config.toml
n_layer = 12
d_model = 64
n_head = 2
n_kv_head = 1
head_dim = 32
d_mlp = 192
vocab_size = 928
activation = "swiglu"
norm = "rmsnorm"
norm_place = "pre"
norm_eps = 1e-06
positions = "rope"
rope_base = 10000.0
rope_fraction = 1.0
qk_norm = false
attn_scale = 0.177
bias = "none"
tie_embeddings = false
parallel_block = false
init = "uniform"
init_std_qkv = 0.0704
init_std_o = 0.0874
init_std_up = 0.101
init_std_down = 0.101
optimizer = "muon_variant"
lr = 0.00779
beta1 = 0.95
weight_decay = 0.0
lr_head = 0.00828
grad_clip = 1.0
warmup_steps = 200
schedule = "wsd"
decay_fraction = 1.0
decay_shape = "linear"
final_lr_fraction = 0.0
batch_tokens = 16384
seq_len = 1024
doc_mask = true
train_tokens = 134900000
steps = 8234
dataset = "wikipedia_en"
Each number is 500 + 25 x the weight over its row's rms, rounded and kept within 0 to 999. Layers, rows and columns count from 0. Numbers have three digits each. The size before them is the row's rms in percent of the matrix's.

# up: layer 8 MLP up, 192x64, rms 0.102, rows 55-68, columns 0-63
# down: layer 8 MLP down (transposed), 192x64, rms 0.101, rows 55-67, columns 0-63
# gate: layer 8 MLP gate, 192x64, rms 0.1, rows 56-68, columns 0-63
up55 100:516528467523533488507473533489465475435480470493499505470532486525526498476523517481476508477533529484486527503485509494512468482506539521495507428526515550517516520497474510507490494457516524
down55 093:528486484508535538469511522486513453492515494466497475557494480514490500478487537463478489479475442485500556500526520493512491486559506489507472494489502538509479553533487499481495526484479506
gate56 080:547492519487524493473492532528514556473549484508507451489512552490518491511467513504487475494473493477494519500561473524515444527523470472465495482480504486497524492513514506494480490524468472
up56 092:502495496463487497523509503508480514481528504494509519471514503483522527477458452483432508499504553496549522483505498517534511493506452515471440438515523489489475486484504528520509476488513524
down56 072:497522485505494467483486489454514490488517519459435501515462500513481473483493488520520519455503525499473456507522495508506511522476494496516513541516405491515508510492511494559517482496477497
gate57 080:498484497471499466530524498496512487488555494494570473502509483502467512530470525508513501517509481468491499527547478525488479471547466508509531519450482519532514496446458494474481499488517514
up57 092:510509541510555493507476494493562491484479493537421497487476508485497518537535486482495473486514504485489527556495507446554532528505497486508507509509481509510489514530497516504463514491513499
down57 078:469464489466500498507521478501463505482541518499579502473525534508483532504529515511515493542492454493506539494514515484504486497562501478478496473471559472499501508481498501474491482494537494
gate58 129:496469468478501479538509510535512470509493512498490494453502510481521483487530517551504473483494522490484477507495471535505514473499498501534531462512422481507490499474517518509484488461502579
up58 108:475482499473528472427499471537511501552506521468515464489466526498461499528504525479469469537510525498490499515504453489539509469507502538480482451536504509522513533508506473490513496502509504
down58 110:509452500461507483517471494473462514483516518536527490521483505455491486456469483465496534548488492498546488526509531509542508493498494522495516502523482519510514500534483527445470557497485501
gate59 094:550486552514551523514516479513484497507518486523510516481487485454522496524505522528535492537475507489536507504551453511469493500520469442472504530480498499506533455494515506487482489474508530
up59 094:497488514501528500543485491572453469502473495517488489539500504477492499475466515506503493516506482511514511520481513494489482549466486446520482500475494539515526461507500504526535454500442529
down59 095:506446508511468525495516510519555479472500437515494493460445498536520508444508513464502513511503498497529508501504509515504528478500462481501474496500512541487512471449486472484535479496501467
gate60 098:466499540513523478457466515532489507510477525478476528510517486457462499518455472489481525499502479501459498480467549496508453529485486536527489463490499524462500507503502536477486479459470511
up60 104:466493491529495510526487481479519495493505471529530440502463536513514511433541518463514527501463517502481528506516449491548489467507517497487475492489507506540519495532503474530464518521512487
down60 099:492482477503514516509492477492466517473481491529519494532504481516516516457492468516508546470523521539536478502481576486477466516485501440474510529492486485470480460539499536501523494526504502
gate61 122:450544486498573519481505545537511503523497479506514502489531513487503546498511481512482522509460449510543521465502540475488477533501492467479508506502482500508481505471527506469504471471525517
up61 100:484485489526489448511504463521481479486522519480513480524474487531518477518482521474515486440485520569500443531482471486497489520535522487516521488501483470555491498529480545516499504503502505
down61 108:514524531503499494466516541521555522460508512489480503464532491468496509482550512526501499542487499521487547481488528550519501514492522501499515500486468519531494508545498518515530508511499575
gate62 106:439530468512494506490482456510490475542453495472505515498524492481542525499537508536512479515542491512493509492498500471491502484533504505488507463494542470555540482509529524500504499482545538
up62 107:482507530447515532490473467513515541521498510486453469488482503438519528497466523433519486544504501483492524493543500498493494479519491500465527475501535518518537518472486481496515478514488483
down62 102:518520529540499535528531478503517479494454446501500472502490460465521500528516513521500489542487493500542487572506507484521509543519509470509491518471530528520522526484521468474476481484493493
gate63 077:473532512488471518509522469574525483484507530553521511511518494519496518502518507454514500510449473476503478478492525485496530488522455499463467489471546495516495500523486500502544476478504465
up63 094:523528464498483475506498551487496535486477499547498505524502504518491534488516517513499436512526487522480517516499485497510468529501457507526503503532532493507495501522487488466472507555418522
down63 090:535509472504507488505461477502488487503500526443456461510443519485436471491488482518509539487526502504523470546518486513488494523471516507481515474543461528507512505517501532487542507476505511
gate64 085:501464479538511492524576502514499550502523495496475487511498514496524537510493538499509477487472457499547510533520502511501504486521504520494533467495526491457515480515511458493496552529468542
up64 093:494472473560505514502519497501480478489491482501502527476485488502533509479505524516512454494455464520528509507496527553534515496544502484464529468521516482507518494526507447528491515552449513
down64 090:491504514505505531522501493475550522490530506527510514539453522482442525452492503507526526460468532462510533490531480488475509500505519536486500503491497490514492508488520523467484560471453488
gate65 097:504550498523545505505490493501524516542531486535514505513526499465540498517502477539501490536502515492420518539500506481511545523473513511514507489512513453468528494542530480502477492494479476
up65 101:499481520499500487494507512500485484470454494498455502515462510503485489477536511485485542482471450479545477481461463468540533505493500515469483535510506488496509515497523519560486498463561497
down65 099:506541512488490480513443486504469479499469511471503496513471499527547479513509491472505537472511495487509488502523480459513517522510483483498505549501463479494489479499495440547521438526535465
gate66 099:502486496457486535518495487501552478491508483505536534487474516491506505459430531522510514508514511510532534509508477497492470506484469458505554477526458482513529509494489538479544492492518468
up66 099:482498503496508457482466480499517495527487486543502507510488514485527504485511495493535517523512524482485522564489466472505516496503458461485542486563533490558528537505542506474510488530493474
down66 102:490486474470487468516491514494468477542536486511538494502462555509477520510483523486519481523489474529529548459493504499453469513506464460482486511520471482490519476484533532520493497447491481
gate67 103:475475521505557464511491525524545454538505517493544534568541520491490507543527490495517509464484509503485504510506518520510488484515495529473502504527481504481541497466476472523494490472512533
up67 097:474493532459503472485539512501497483495515546495493492522521538480497525504514465481505536478470500484476525476547499516469507510516491524505478531508536455485551494492474499545543481445514525
down67 105:522523502493480540530516505512461481434508500494485489502492490522550500470499486488486543503485543487454514496510491527471561498538524528482497501474524465520468477506526490497521554516486480
gate68 100:479516541512493455523523520482472488509517519520509486485527475523541478483520534526515547490527504527484499469554464473538468484485492520472475473526500470500449519454513503480483526513491482
up68 102:507506492472517473479481513545508523509501447470497505535468517477473460485532483476497527445477556542562486515503518497474468525500486508528497496517533505534493480526517506508494502513521532